Each number is 128 + 24 x the weight over its row's rms, rounded and kept within 0 to 255. Layers, rows and columns count from 0. Numbers have three digits each. The size before them is the row's rms in percent of the matrix's.

# o: layer 3 attention output (transposed), 512x512, rms 0.0193, rows 363-383, columns 0-127
# v: layer 3 attention value, 512x512, rms 0.0108, rows 364-383, columns 0-127
# q: layer 3 attention query, 512x512, rms 0.013, rows 384-415, columns 0-127
# k: layer 3 attention key, 512x512, rms 0.0113, rows 384-415, columns 0-127
o363 089:129119149104146138154141131127147155128133184139120162101141077093102166133127137141127117057128176127134171135111139170127128133131094123113115092115081130108141132110140126134143132141164140148158087103123103128141089103134141143141102119121160169065116115096108126141131120124150128146126082107131136097130129101121094114145122149102107156164122129103156134131123130102109115130127
v364 102:102128146114189166127119129126141132124138069105141155153089148138113125127079175143124112142103131111154129127127092079127140130134140113102149132131113115124138165121121123125137106126102161139110093096109140124122084126140094107150131146109134120103157136117126119144135129107107161081174179114150127141111132125137143157098126132113126158107146123137137145103115114116149104089130
o364 103:112102135129123145154142146131164127155163149147120093138118093130182145145105097118141122139103128120104150165166179142087115118117100123135113153171152156138105121100125134136136120165145113130130119131123150124158098102095191152093113125142123160115105106142161108182128113131176121150087117122147124068135138189142112104134142152116122131136095103118129112165126123128128147124119
v365 100:134136161138112103111105139113152152057125083117111104092133142164111146127115113122143137169139137144098111130138080098088103134144125151171111117118129123133193165189145110167114152133132137133135134128115138157106181093095119123094083156164127128130079109105120123130126151134118111136091147133105116108133146120115095126148120144146174139125165110115145116127150129117073123132148
o365 104:148089101158098121127130125120107175185129176127140109151117120113110141148163138132141134091114145139149124112092134120140158157137143139100116100140122079131073096115123140117130095129160148131139152136117108134126138134128111128168124094088114130125172152094094122096133159113142104137169105101125130185137124100136127155139129149129102156144148118160106165091137109134140119124134
v366 083:093147149114128102071131148088147119082147073127116117146118158177126162112145117120111145140124098126132125125152110141126107135126134111151146095122118169157120131103127110133121126091122155128128138101134116126110124127103104110098083157139131110113105138150158156135177123125114129137154140128134129093109132104133127122095165134112208140112104137098147108159105137116118090175138
o366 083:131108115132128152157064133103160167150175186147119148118166135119143132135146091132151115081132151128148103159109141108145094110162098137120087118131124165143085132112115138121120128181140101152151122125110100159123114109138174141139125123139150116097150145123104131130111129118129128144148109145150170146138112154165139102163116119143056118130163113123120118080142151090118121144136
v367 111:173105100127150104173149094137123143159122140154150124162144113056104110136139121137125106043112152162099155132138160104090151118103098170082131118141099137120083125130090127062117057134167088119106131085147115069096125112099138138129196110150133118135153167131149137140131133132122103126126095122119097151136150116100125117110128108174108135149121143139116142115142146124141157082124
o367 107:114164128133150141124112124124115101094127075120123102136103152167125134133110128110146157234145090111128111133148100113156103115118158110171112170138155140135176148150128127162104171109071111120104145131146137147148135150109099118092114131141116099140129122142158130130140118129107127125162152171134117085110118143125146136131161137141168114106090136126162156148111133125129090141163
v368 104:123118118119099117104142129123127148111133096095131089085136157150130135132123102099136119165120169121156116126139177092134111111120148146148107156117149112134156163140122131137138151130090136121098124159089146131121153124129137082130136147166110154148074125095118113087108155128150130136103111122123119125131115119145058139167150162117160144117155103129100125161128141130132068133127
o368 104:148103110122108122133176132134117150149121150118136151137140078105118131117148156141134132068122149137117145112104113155099194138095108154097147099119129123079115118118132122112118085134174145160179127132116098117140136130132127173184118120114120119105150143097113108113120161139153108155117117068139125159151138126111132160120150106119127154150138137130097162129120103140127154118129
v369 109:130138160132094107128102150097125136106134086116128096087103121183137173132138098109122144199141103151084099149143109173121055157134117111200136144115146136166164130167161119159114144129105130115134105098111121137112177136108115136135082157125107130127077115128128152111151158154129141139147149128131133091112139117120118119134141112129147123109162132104119120145135113104127132159127
o369 107:137110124169133126138109128123150156166106158138139154108166176110094132144161133159135128047115155115148133092105121117148140123131144144094103127084084136111070114095133133119170130141160117101158125126132099139109135119143147139133112102108145102141184148127086137118123120109110122127169122092108150170150140086136107112140105147127082137148160118172126109084175138099121120134127
v370 103:130086199139157151133086182124097140085140122158115160088130066106118127140104138125135130117162150104104160116120111160101118123147127100181119148121127142135180135163138109149121152114100140145176083184146126161139127108121132185137130151118130092126133129067109126120141072138111133123113103132124160131146137113113136134137085129112136131149129169115212129083130131129116154112108
o370 100:137125089124093104108112125137139138139159097078159105149088155124170099148138113130144099138132121122137097140122157109102146154124150120127154091137164064171059132151118131137115103139142119107059154134113129085115158123166104103154136154109111126130121120149156131136134150146139132119119121118120129174144112126129112139112119112144137125117143093154069139134118123216128147116091
v371 090:164129143116134126108120132137115089128147085136132117117075136101125129115103107114113160151132112140128115150125131126114109144184142114160118128129084112129172137152102104190107149122137122161137166135129135107111130109123121150152127138145134162096073091110140109124105154120123100141148174159136126088135109131127088134060083131141157116182143123091156108125124129126082108106063
o371 084:137112124176096103116120132119194159150120131120131121114195168126108145125128134201119127122123149108136139127142099142135129124132100138116161123084107168127085140119127120116179125150150133051144133126093145137133137138137117123118114158131142099124146122123103124126111116098120132112129116093112129126151136112144132100138116084124108115105170148136101111120148166104125157160180
v372 093:136113132132134169080140136143129147133152085130158107178115166110140120146099124127135129107105162126144107106117121081106102120141101120120097128087115131103149121136124092129109108102127136137118082107171112107112152147167105082130119185127134151120114161127166141155116167120078115129150175133112126133098143072118062105059114151121137136148168126114128127141133133093157121105103
o372 089:116128131156128104129109124134162146117147138133136117129136109120132162120123106146141125151115129112096133153128135159140151116099097141116120116175117144150100164138127134106111134174151100114145168129078134135157092131132150182102110160111134119091127106137158111142132105157153125110110109099125163098129156192158164157136147125142140128124133127151106129138121142144134142129178
v373 108:109121124142148179137135150155124108177119145111121159196131131123099083132105168126125117097125128097126149111107081125149202111132099130078138120111118132109115110079129142091124095120113148122133078142165113145154104133164139134108145123100143066136212134123127130163162104111113142126139130122111134142132117141133170141091124124134089112133093163168153122068112093117150168088140
o373 109:119156132090142141138117141149140105080132119127125094134069109119165117126102103098106113177133116137094119142157178138126096137121119094156105131157161087158150143149127146118123125135100123120099121125143167096129120133123150129107176164125132191117055101149180136153140119138158150098071135149125133094107126179115125124108135175140157127118102098129127128169106131190150114102105
v374 101:181137106130101112171148102144151145137151133141134099082151147107133110122125159136140105175124167114115134106137122080132123134098134156074133131150142113160147154141123161125130108155112110124133111127096141101128162134130129105173191105126136158128081139120104113093110171118142110152131154114127112150113165127101085118177129145156131150082170114135089109100145129129166118099107
o374 099:102096127140137124120192128128115123143093127135122120144129106134124154114120159139112147095107120123128157092104132157118158121112160140106142133113141135089148118099136110168191125115145149126149124136148139128176115139111114135110090106122129130118150110113151108137135141105140116152125114096124126096142126092104104175124156155114182135156085139131161148148104108127137138153126
v375 111:191095110119125071129162098143124120155117156141135130125136134134134115113112142139128121168139138146126150118141144174126125150098120122111155141120136110167078120085116129116141117160119112135099154120076100078137123141144120155164136137107130130129148129134135131106117127131139128139160122114118095128118113134146116137124163110134126164077145103122131153086115151122182174097118
o375 118:101125134116153167117146122138104083134125086132110129117156137138144148117101097112134125117129115105095140117116143134117143088141178141144122190120110162098161136121109112162121112112086143128141085112174128120166107108113140107074095111168147125137131126174182110147107096117143140130113145166132111058137116135131114131126134163117123131137077131088178098185134123112116113142099
v376 086:171106109139111114128117125147135144098113132146112121084159142118115073120124114134128127121131150140128113121129130103133157093097119127092174118161142133106114137143112159120151115107136108121117128139146113115149079101149121129115174107147078134132103148054087132091103114114143137102075075134125099155153164141127100116175119145142109104133175132141117124116129116153149135101136
o376 084:146131107149114102115165128117110118112099110104131106130093117136118120151134154147125137154150116144116157093122111128101151145108131126135093132059118083117168113144148111161145076121126144110149143137139145129134135150130072107163119124110104112123113115128129116144127136124143126135128166094097140111160128078091105172102157182129152147157126123107128176149124100159144116113133
v377 109:066137170129116137050146138126124110165083153136112144100119148169132123131124119132125125141122132090181130125126154149153140112108139118145108137165171140103130112104161128144133141101087175121130097183104134193149117132146119097106132170110135115115148122129139149115161118139145145115102106107125111126105122144148187152135170125117138106099091116125163141127074130145158107149135
o377 111:142162107104129131150140114124122110095115154115140168113140083113155123117159123153136133087149116125111116138153149144091170154089098117112138097081104132098144136118120125131124101127129138139166121122145105113077140123156170136202151115153122124135123146139124105146100138120117159157086158115126122137124128109129116130100062111112082129155154120131105115133142138115101159098111
v378 104:086119158121146152162107120161128143118147162105093153133114126195129140154118114119161141177148109126179098112121162166171140120150127138182095136124131100138137116109147095145144210103152129136161163157098143191160103122161118142145089140116157155126108062154145111089128081121159152123120161118122143056156122149144138159118140132118096130106082123097152168132098135114100125146133
o378 107:150131124117121118129127126131126083125150089113131159120180106119152096135137134139119085093145174132097182148109144135108117119131102134110157108099105134132113104148103131101087063112119160114097082130138111076089152094130131098157139116145139128141135133129093156160096124129119110139138134122125090168153090124149106120124080116126118117142144108106085086121157124122129159109074
v379 091:116136169125118089134104128093136136097124076083136104071145130123129140121102100112148124176116131101129134142148155064120082125124130106139129140155097132144172125187162143102130095127078140142132102137090136121100100128130130094194143161142061171122072124044109119099091152137114121088140164150105161150124184102125111142172131125111148167134175174121073101174132121161183112121135
o379 088:111120129159104123126163123144154172161119146139147120123112141107156134127140135151150124071108121107142119101118138140098139135086157155136109126137147124110093147090146100178162161178194087141147148133111110154124110122132132172099068122122124083102166124133135118149129126124129120168117130062138153117142147121120098127138135141091126142153100119131120130115114113133100135136134
v380 114:119126175135123082078101149129117152075123102118125131037131164197110138086135115121142110167136115128097107111121117115085089108120121121133145144117157131141169163144147126135140146118119125126112121109109134167123123134135111114130122140160090118133107119029100167091154146136109163103132098123106089125127147127138108124161157107120176135093157135130136106162111104158166155130139
o380 104:161110095147125148141155132113111134176139163122147113118099076110129123168144115141156131083137152121130139105112128128131166139132151130131082146092107089113094097137133125138116070116162136127153108139127121126126124125153144143194114092097130128132148156132121101138120146122168121168151141089129152149160112101095122170119132165123081163160135111136119155133153106132107096114120
v381 110:168134111125102108154146095108149127164137122136157097114115146094136123139113104122122112130111158142110168155132118082131097146128126144088136143130132119130095140156123119111118055132095105118121122083096125077107182146155145105159180089133112148138087163121129114120100207129128082133171113103113074169124122113140112125150146121147104117112140112112099130177146122141185126121129
o381 108:081128133125154144113157119139126135111094134151130135124106127133109154105128150106128163130113101113136112090108124155138149109092200154135135150171136164095168144092134110154144192133156124143155145111160120144171112140108127170089093131111134099108165129118158118114129111132113132159139129125132135087110148094118099137141131168114189133144084147127191134130102110113108111154143
v382 109:121164159112067104071124132109159110105114086082135120116125175172141147119155137128113113161152115128139117151141101094096075145082151121161115143115126121171136146135116118145120115128145123116113141142144144135130165147108107101121091160157132133143062134116141162136138156117091141107148140151122134120090127129117101118127155127100198135113143089109109127199147127156119117155143
o382 102:151103146144144112131127127128109187180115218164130130124149090098071142135155119153145142081116148130133102110104140127137155167132102132117087097129092117090116121105131138133136113121168146138174146119081117163120102131131141146155123068110115130122179146116097098095124132116129119136128125105137142152137153114122151146145115126118061137146177136141149141092146123074105110128156
v383 086:184091096123128138155141127132108178117134135162110103111127123107118142154140075128134139111157165163110092141117174152104133097155135116142085133109130129149153132144107093162129163099157089129126119103139131123106172095092118130092136124111152155123070096133139126127101138137163067148100138147093107093121127124133101136092117153173126118119153111086158150100176124089117119086099
o383 083:141120096160111114096105108109120098115116076089127140145169163160116129131138160149122123191137127119133145147113071113146142100141134145105162139090129171139112114159125133109114071135098135088136155144125119131145154157137095083147129138135114072156153134132123140108113130128113117108152149112115123148163122131142161122128125082155138111108156154137079123124136129129155153154162
q384 132:191074178150194162078175131106142115126109135204121122128091143144112142112165105134142129173147134132134137131151154146131112133143147140137136103141106123108146160126151128118142118142122144127144121082148134104123091121132123121144156092107095097151131123114127120106155133119121095168119129092105094158127125090110118144133114104128127150100119132129123150095129139133127155098128
k384 145:099176123149110148128143167148091170123160116100120112142112123102100149140104169122054139134110117117128116098074080136139132146128140140127121153129111107125142146108122130147117133110139142124120117146091122119107147149123134138132077166150138125131111112124142127152119099107133197137147136123148159112117123098184142137135147199158127156125133134147118114182141142129134153141139
q385 119:130129112125084103163140180110129151099130137140135137082171132090162112113157127134115111105156108125139143160107116128148138084118139123111178124115159154140101100131109087123118164146149095142161154119160129124138113128113153116104092106110156128056115160102063139128106161141126125141146113142128125108115102138152080138135042105176107161109125149126103104145130119146136100165169
k385 108:166147121120122144135110121131111101101152106145144169140117120159089114140108163124135101150137178142130131143185150146146118111135134130124157174093098086095165135138111140127114118102172105103113128111132125133140112100169077160130104144154076154141148104140129150111138114151117159112115139100163120116119133119105108107150183106115119097146115135134117145138145122122108148102120
q386 145:153150106138107113118131103088103107129102147120193126105141154113121157125108114136133128108075149138141111118130101143120167119096133107118096133131130153199093131100145137135123126116080113109130130138129153160110142186096129108150164115137151123094104132137148160116126136108135098109132092122122117115096142153133147136141129138091131126110174150107124136163130136118164137113097
k386 132:116136126169153127135151137145078168127100127134126099135120097120162157089111112071097087156139096114129156088091132103168104134149134128135137076174128105120112120129143127146100126097139108141122120104134104154137094106166122153093145081142123108179150110135104125122132124156109109123153143131083139135109124120130153127144164174116088115140102119167123129138124148142119107139111
q387 137:112134133133158114124125112079105103132125142112125085130143109092149133144138144121130152165104142096117138109137158130143132174101147106154108148140121113162110087112135159127124113131080135110118160153138144149123141155094130131164127103122113120130153124158128154146142142119113158124118138135145154106098178135130155119172171140074159139088151118154139140123129124124151107156096
k387 148:132132132131124100154110143143119154130104175131122141115090124141097154147123084129143124111124136125151136123106137147108160140096078122120122056177144138122100142121150133149167100137122128162146115147106124153129090135164171138070163091141114121128123112142135101166116100147108087113167125126129115152142135148152145081084136149129080102181119130130146153116110103110128140136174
q388 122:126103141108153107091128120176133152124147128163107101106139102097149102115138125130137111134146146162149142134114135161116111109147096152094154102122142112115178138128124155122145124103100119110108211117116137131122117103080112133189138091153116163160138143112090117133148155131120102148105084103135153118136118110107107121121135093129129132133109145113167075084103149116120192109108
k388 114:123148130169117145135148128112178162139087128099154099132141152130073164078130161161082139092116114113128132075160130108123135132100115111128117101103135176159123127105137090141171165136107108111095107130163143120125170165119126122086109130115146096102135154110159144118119146086127128115145153120057141128093161117110139166132117157109135121119155093140116145159185152111147118147142
q389 115:128183131146147178119100124146152110161128140122094120143133154173081185138134147144131160130099139131133131116145148142143183157121140125126097170122054138130116155108151157117158123157124091126166101128115133100143109181139119141120178136134110155146123107133141102128138094118139133105126171119139108153172124095128161113136116156101137106149157112132113163176127125137110147100127
k389 102:128072128165131128139147121136145172169097146133121115111143140109134129131133101148107141098144107092154090100094109118111111144119097158130125096116121136135119115128119129130160124164113208112123131134128136181129117122125160105127122159090194103123122150125122098124145127065125117138126132150063144125113134096112148161108076137122120144147151100151147102100112169128147123126144
q390 154:147101131145171133126120110143125134135116117075118092120136091146127147125111141139118170156130105133122130099126162154165120136110138134112144082153089090145140090141148160094132099143089133115150088072099126180133106121135124138115171149120103133157111128144150152119153113126140122109158140100105105159124184136138195133140146132117143118151144078151150202109128136124137095114063
k390 132:102109103094134106125104100141075140115111140096138129150103099143137122171163114080139098132124115131136123115106120112128171123107155116154089102186158129131128142123121158096074132130132154203086143149114127116127154141159142128124146098127160098132153126113133120136109148174136108154138159134162106100097128151152125157153095162120118121133117141109110158129092046130124095126152
q391 113:155114153136072147128166123142130119135135134117135141141083121135098147097103097101132119144071148147133117130110158146092172141159136147164089128149125097134115152101127128114159125105137120132114123110089119115116127166177123140136160120150117145116094116119166136107131114121165100103136143103148078112156114152122150145109153151143124117114105090123189172108100122124142103071095
k391 121:104121107087129137121105112112187144143136136112147142116194149092157135125137133132153130094150123130135115113100101113102129143146083106121133091156151173131139118134139145133122113158127153156137129111139126125126127120071177112133156141146201083112117163102163128147141152194080126106125119142111151134125143110108150079100143092092154120133112133143096095121129097138112122142136
q392 133:122142130139090133151127151112139110112141109151151162095122153132162099134138169129110110118148122124125156143127097122106123107154131125112174167107112124118140131137142050106120112132167094143148157135170106109139114136126117169124114135093090142118152147084092144143126105124113137178158096113113159131114129149103042142136097099143135127150116156136109099135145131154137124130120
k392 139:145128134105101175124128161126136096120111101124140162145136133112130128124105169171098131132121150143131111121106132118117127108128111135119130169103099120119136159144117145137146135079135095048153127141151146131155112126139100109166151163149083145133098085149127170117096136092146155132098176116118099142153085136099129143148134116116111122112125137144142120152139158111124126109102
q393 106:146120127145135127081128126155128121173130121103126087125147177152113123142111136137136134117096155126129131142147128122129150155114099112132120092131150132144112151113132148150151101145078154129191148129085135109118128123147120101119126121134165161095113129112125148133183142121099129090133140079149143109143171147139120114124172119112137125053149098105137114147063126113124160095097
k393 103:122114119127136105128139129105181160131086144143130145093176157137117155089136136169107163082124106093117139091143124133120121175132081132123140092075115216120114114131179136133189113170110117102126127133135126163095141150114181111123135127131198093152128163087152089137107109098116128083126109167071110149133153103094152125109139137128142142136149125123132117132141148094111133158183
q394 107:120115139153164169152123149144117172115136105141163113137119114088166073122134107113069114130148132139114111110109103115124107102159126135132151116129151106105160135125117108151103119096154158124111134158130126166131157108111128124115108139126153157137166147131098141127125113133080118161138108098116147151093100131134077134119070107146097124170104157171135070089124170142110162173133
k394 099:157134128113116154112140136117046103136141092145122130106078094117168121155111148064126135142125134135110120166108146155132124109119201121118152165188112093122105121125111133099069121100138107152120136112123127102148113123114117151146149144130076152136146091137164156124143150128131136144150156117109122128123116148138120154132144169164176152099104125127114133152141134167149075111078
q395 129:163165131134117123164179121112173148121119148144184157138129182103120148118114118140122135076092150125119147131154112124121109130120101104141144147107148190162095151123140105131153137162128107113114163165122138106110172136145145153108123122118168144099116143125179145136130116099118098111151099081120125107131158107109100123123103119108119100126160126122125095122131143097139157118168
k395 103:142121129203148136103154140131093163152089127143124100106157114123176144087138148116071122119148100127122117083091100126164135129148168144104125133118099077129116127115136128140156142131141117078110105114140092166129121144102088117138120124124149123157157124113147132112145137081115145116140127143042142128116107087116125161114116166119130130128127116161124111146141226141114133121107
q396 115:137121122130135143101114112147117115148126094116121110191118146144113180154125112110117140109117165114124120108114111132106132172156119117157104085147119091121163142118133150117133128121116159121081142167100153074111129111144083100145139122113116119189115101114141099123121123105143126129132182122138098163141128118115171122119170178107146142104112131125137145137128121132142126090111
k396 133:088111116111125133134137114118114140164144138108149095111116126104164121100140094098118120133094096158108105139087125131104126136154153137121110112195166118119099122137127118111097106139098149180107109113101081107108163151109184100149153148086192148112122156135151114107129106174156121128142140158127134122112122150162112147116091110153152128164145132098139123098115110161147120157137
q397 132:135109160157129150126122118114127157165116115186123114116107141086105159155149124104138140136131166160125122155161157127144156115183142112145109173122098136106110146127128133122121158139149125121177153117155122104141118103096118129128169129096138132122124110166133157150126144130092093164105147115131121173144076106121131137121087139183111141124099099141106107118153113149107155134111
k397 133:155163112113094157136170170154128129173150138131128129117100126142081119097142144140118153097128126105163109116066083161112085119131127177085139135149160146121118148125080126131113120132131177159115116167147138105106115137174158120118109176122167144140117112115155114124149099116144169112130078121103165136145129109125117112128094083189144138137131143112127091131118188141131119116132
q398 143:129129100106125104124126092092107121120140147093173143126132099122158123148108136133146126119068146138096130136128136110108138116095127114113128139125140133185111064126123122126116142138083110143111149129135165168130149132068158142107124124109135177082137149104166150139122138148119123101140096162146180094096177167152131124114175099081176089152140142098149145133123118113136113192132
k398 123:147159118101145113135103124135200148093126157153127143119161129120098120117129113180187118119171118126171194139183134120151133153079051105133129095079137172107125135127150121128176106125123110102157108122108144131147090124174139124113148094189116083104120115121106141168114127170145101104112110088147123123152157126071130061133147116130071114128125160148139134140123113109099096108147
q399 124:065124112107088101079099116148099115104132114074121127152105112122129086108103106111144104146147126130105133147102094089094129098157139125089149097143158131120126053139113127102102112121112167158082148124115123149126070099119123093137114150110108119109143170114149123078152141136162130129153078185145117134116123184140149140112166120140144125170051160102136134085097113144115072136116
k399 103:156152149066129140134114116118161105108202113161124187163145135144150128138115140164199100148143129141147157189183164147149124127113085111141117126103146137116125139117163100118114129161145091148139133100143134094124123120139147143123130103156078101112135119138092173155111156186112103122108140089190145103147118158118148087142123083112103121115151138129164127127122066125129146126120
q400 135:075188139130115149168119147149130100123133097095109106155138121144133103122103166150146139105180094094138163123116120124141147120166109128134150142138128127109149101148149135120120118118143103116198126152112115139145111136139148140146101127131089133099119113139117153098127121144161175133160129128128145143133164181129117127160130139108130156118109150154126175147116121146130112164148
k400 133:128054123084112155116133109097143099141132154153150185132125133111141150166147115172125136136117157145134099129161156141105136112110089140134113161077086135153132160126138135150182121133135145111106136119189135120139107136127119115133158148119139108160129156136117109137137093089081112119110155123151101135164118105141123115086108111114115089162146157095148094104136111099127159093130
q401 117:140155108142103122113129141099152068156135128107159101131110090164103152109129141145145134108114113110130137118142129156139115150082105096142113147128098142174087155101156143125152108148067131115147151145121138117109150177163109090129157156131129150110131121146149143147145130102128125093139177101125131136117136113115158133141151144070155095125162119126125112166108130107143136118119
k401 102:113102114204135117127146117152104193157082161138137105100178158111140139122140080142097130116134115106136111073104096095122157141134114142113116073146144144142110099137125124158161118135112135107145115096117098201128127152124187111091138127098185072104118124104146092121128131091124110108130128154080152146140141099111169136122112142128107145154133099179130112107103157101132134147146
q402 131:126100121112185107157116138094125151134115158132137136155117129148095169138101105127118152124115130135156126143135137152117141116127108137130050131121156146143140149113135149135134137139129170126144095138108130116090122121114140130144166118141134117107075109165201121195107118121132100105120161145123101180150121146136169119101148137124136160166130137111122140155143129089119155107148
k402 152:093106108137121102123118082167133168106149137114128086129127128110152120121167117126124129098116086152098136110117118092155138133168149114122147142170100124120127102131123138120125154148122121162107135112141099153131138128147152153092114100111175122151132158090102115115128138162099096107160099118140151069125125096125104128121084115170138095132127115130106121122136156144119109150125
q403 125:123116108144112142138113172123124088103116066148094123154111123128124136136143177134096156143171141086155157114125111128143154135120132171121111104132091122103149125142128129116119121087151132138157098130166119072122096131137110138166101142155083112158097103131110146136137093134123149170136114131120128151140121148123092129144103148152096177153106160159091151144167130152103129119147
k403 120:128098143087119136156124131131103114131146148086125144137085106116137096170144141103106132136109130184093086149089129119102129077184182115160139155153114084137129151151105152106112146125128139114121139143135112112123143127127128118136126151069117158166135129156116135115101121095150121152161184144154106164115065108192127188107126161145133127124108125104146151098116122114153142112090
q404 126:129100162129200134129116130122131159138124151105147136107144123119161090154107132116143141110145130129142129125117138125136133098133134134103136126143133123116151099141113118116111130127082108137197085115109136170149132125080135162096138094131121112112155136137139172114121136150091165138145135154112170124126183153136137123134150079095092137154090136110116186100167138123108110169100
k404 114:132145091084105143128097148109121116090150130137105137155141130141092139162136144169142096168137127110144178135208114142134169141110092113153151142075123139125119127109150160102150124114145093098094144132142133102140111129181087141130136129145056114138118105122092127180138130123136113119118115061174134127140131166127105112152142165124117127109150154114106146162131095129123086096166
q405 140:134139142133119115117140127107124115148114158115145148138148116157109159134079110115149161154074107133136103127143150146168148163091126117144073150157121090187118115093129173145141088151100147120109111158113134121132178153116156168120184150123166102140125126154146146145168109126083124106088176111128141104112139126132174096138174126088167115132154120114149174159116116122147096116099
k405 153:116084123133144112142095115141127155089105150155085123109108112112161132156130098121135074092151107142152120120118140116113144152102107131124103072169124165109115095132144129109141142155122154168141119099119103132129081116136145141102149084136123112108140146135149117135109124172114122116142126152145119112121167145112133131118093154142107138174129144137113111107103104108113134139155
q406 103:134107147109113098111121137113166103141132132141149156157107161141111130103103098120164123146069135149163133150143147158136151146112136133144098124139138146102103160079133135114162122116116134141131134102094131097089160114142144144124177114176152091130081128093120115134144173142096097105075159106157111085146094125114119098097179112125123130113133136080169126145098103078107150103155
k406 102:132153125158126124151128124129226146121114139176124125131168139105106121114107128196117155095156101148149126132176111125133130151140083127110138114072133181124129143128150118143179122169100111058132103091148120144108126132105148134125117110149160114104128152122134133168106116151105157114137100125086152101147178124095129084125144101108112125123140129121114122126160144090110152117156
q407 127:127128073116111094168141114059104119151124137088171153102147100106147138135102125123114143126083113123101138132089144098130125128099147123118125145129124121186094097137123104152122137143106135134102137138143134136111140152112148118126119164157176150094106146169146144151120146129120129110162107163105147103103106154153158150120129129102148107148142127107134104165157135127140106183111
k407 125:145138144123159140135109115173055139089110147130104123138095108150129103131117093060175070153143134142140137137112144119178115095125154110143125140208144116132112114126128146120067120078151124169149127118127116163156087122157127166108149095152095107168145111141102170122127137168141122146135126120163120143110137167107153086161133137146102119148100150135114147105110117129120111115105
q408 132:133148127144130149147119114093135118119105132159122159161159100138127145136093146126141140137079099122143128090148107136185130146068130115138112138117137143156117156135156123164133146144143136125129094158135129127139169137146151153107136166112129109149087100181129110159117135133114121136092120080129103123129086120121134145130094142118104120110170125135094183165105132113138162137125
k408 157:111091173184165101118146132172107151156089132104106101105096163103121119112148104066087134151173123118127116142113114111135107106132139125125111112163106119109125127141079170130106133085122170087150130132122089135102094121135121114119128070127136137143171115118123120117168113124090149147151107113119134118140135094142107112125128116210150149131083126139112101090153158163110112113166
q409 133:102117173084155132146141140157119152125131150105122107130142123107129157070101088154124142125129131104126141142114129129128109112102091127112104116123175145150157095135129213146132122130114144123098167156102111185110076124115144111126129107147135175119082149122125107165082101122143140099097073135130092137131147152136141112127142127132151127175134122119135082103133133120124160132134
k409 158:141102094191130068129129080102149169129111142141147117097146134133097132129171133118088107116129116128118120092164154099170102157092170109124123100106131148119101112115162083146200145161126114159092138109156119138125176145123095122091069103116144086138160168109099096112148155125136105120147135143092156093096138111105156170124132163113131090124142058166137132124148136104126111135128
q410 112:121140137142116134146147109139138154161129119150107102137110107113107155124122113140126162117107120144113136129125128137174130154168133119138109138146088128138105124095138134137145117197165119131133141112122107116118141138136140146086148187110151117140080125137137091161148138105151114125109127098131068149169089082119159122105112146158141124132136075149113115143106117121144150089118
k410 110:123079096143127144118167116144119154153070146109128145113120136151128129114132115077080138124125119106144087111068143129124083144107174156118100107173142128103130135136087132127133125131108173191118116141119118136145135130109160118130112131123194144163141133111156128135130113122106144125163122195086152115090139092125132129129087121143147133153148118120112109111115198143124164123101
q411 130:154132130147122115136171160095150130128145161077159146084080127143122130122090090110144142118085094133127103140129183117143164137101138110133112132145102124151086126113154122109137126154107140136172085120126141118135131171144158150070167118089158131076157159112165183121151125123123107105166158118121139117106145138149118140139087131155167088149169113132147140149130119151147079155114
k411 148:117144122138131121129100142149101132135097132177113147111177120128154138133164130129170137099167117112157141108108099126133143159101113154149149104138130150138141119135122144112107132135125134146140108112091135178144069124134139146151140129150153099154105115127143130150115136158088158120120097140128139119119178112106161063143165125089100117152118141133109135148102124121109118128110
q412 105:135137120164145151157117105148166138137128146140126111131146142130114110134111158129117161064116145132117099109152123137099123149135119104105117164118080139120119175131153133131161179166098058109149100165123132111110146137131152140056132112121123145115154128106111124136134110121129115125134131122141156124143158089113108135126109144136126113139144088175105059143131135114139161094108
k412 100:111142127189109124095150163150085152157074129130110087082124141103136145088132125117074165124154100119128114078069117121150120141120144172140125127138128145140119118118125120132147107138128162145133134123106118124137143158112141095140141143100194140149127122127149110115136125060138149118146119155048127138131114121124128154122124164122127143124130138137117119156120200151137102137120
q413 117:107164105087087111176137129121124097103160120121179177101149126118169095073069121111129090103153087112126141149107122121127121111115107139104140149127176142163156142126137134126118108092108143124110129184127119168118095114145146127118153147140085144108143143127089146147119142139154118122129093127123168126087133163148109151137130136107137083152170176145121088142135114160122091182146
k413 107:144122132131122123128103116125130101111152107155106123163122119116120117182133116128168101163115144153121154149210174120139130116102128123135127165107090127131117146135145088143136134106165061107165134096150106117132130116106079155138118130165097116136123127145116148089111146161120140127119130096144103104167124153113118082136137097140108133125101115128139160138118092118108144115133
q414 130:152171111133147107149099120128158133118150152112154177120149186180136107125068174150116111090138092081152111113153096156094079152022108119091131119116144173150095149099131117136140135154109123122137094169138133120116155131156144138088090143137114125134116133131138135144133088126119169104123113123110187098109174133113101134136132122089120079144169143112105131194161113084151136146161
k414 126:107111137180133099141130129131119129110074145130101101106150108102151108137173104151074129146117131140114126073132161122166146139152134109133144130085076089121112129139153127145190149123128092065139164105099128168139130149105117144146143086134156149148146099131077082155127123052168156116153110170084118132131125087114099161133123163122115140110132114127125128121118187146115096141148
q415 127:114162173148146166153102153150124093146138132106075075178098122150116151130136130129113145143138119095113180100141161114155144133175115101163114135113084132089140109111159152099150117134147093110169154143120119155120100140133114137133147116139087148148135074122088137125137113102154171082138156116119110147157150123117122081146131143118109110137112109147134143152102121125104145134138
k415 102:109091103134091129136148096122138131177081153143154113085136153142114149127181106128088137080122130131150066103073113149106155170124123157111114125127126125136137156115130121145173117163083168143117126140145149150131132157122159097125119135072189114141144159144178103123114095074123124162131154133094125154129119099150159183092070163140142134149165107148131083115133150133128137131128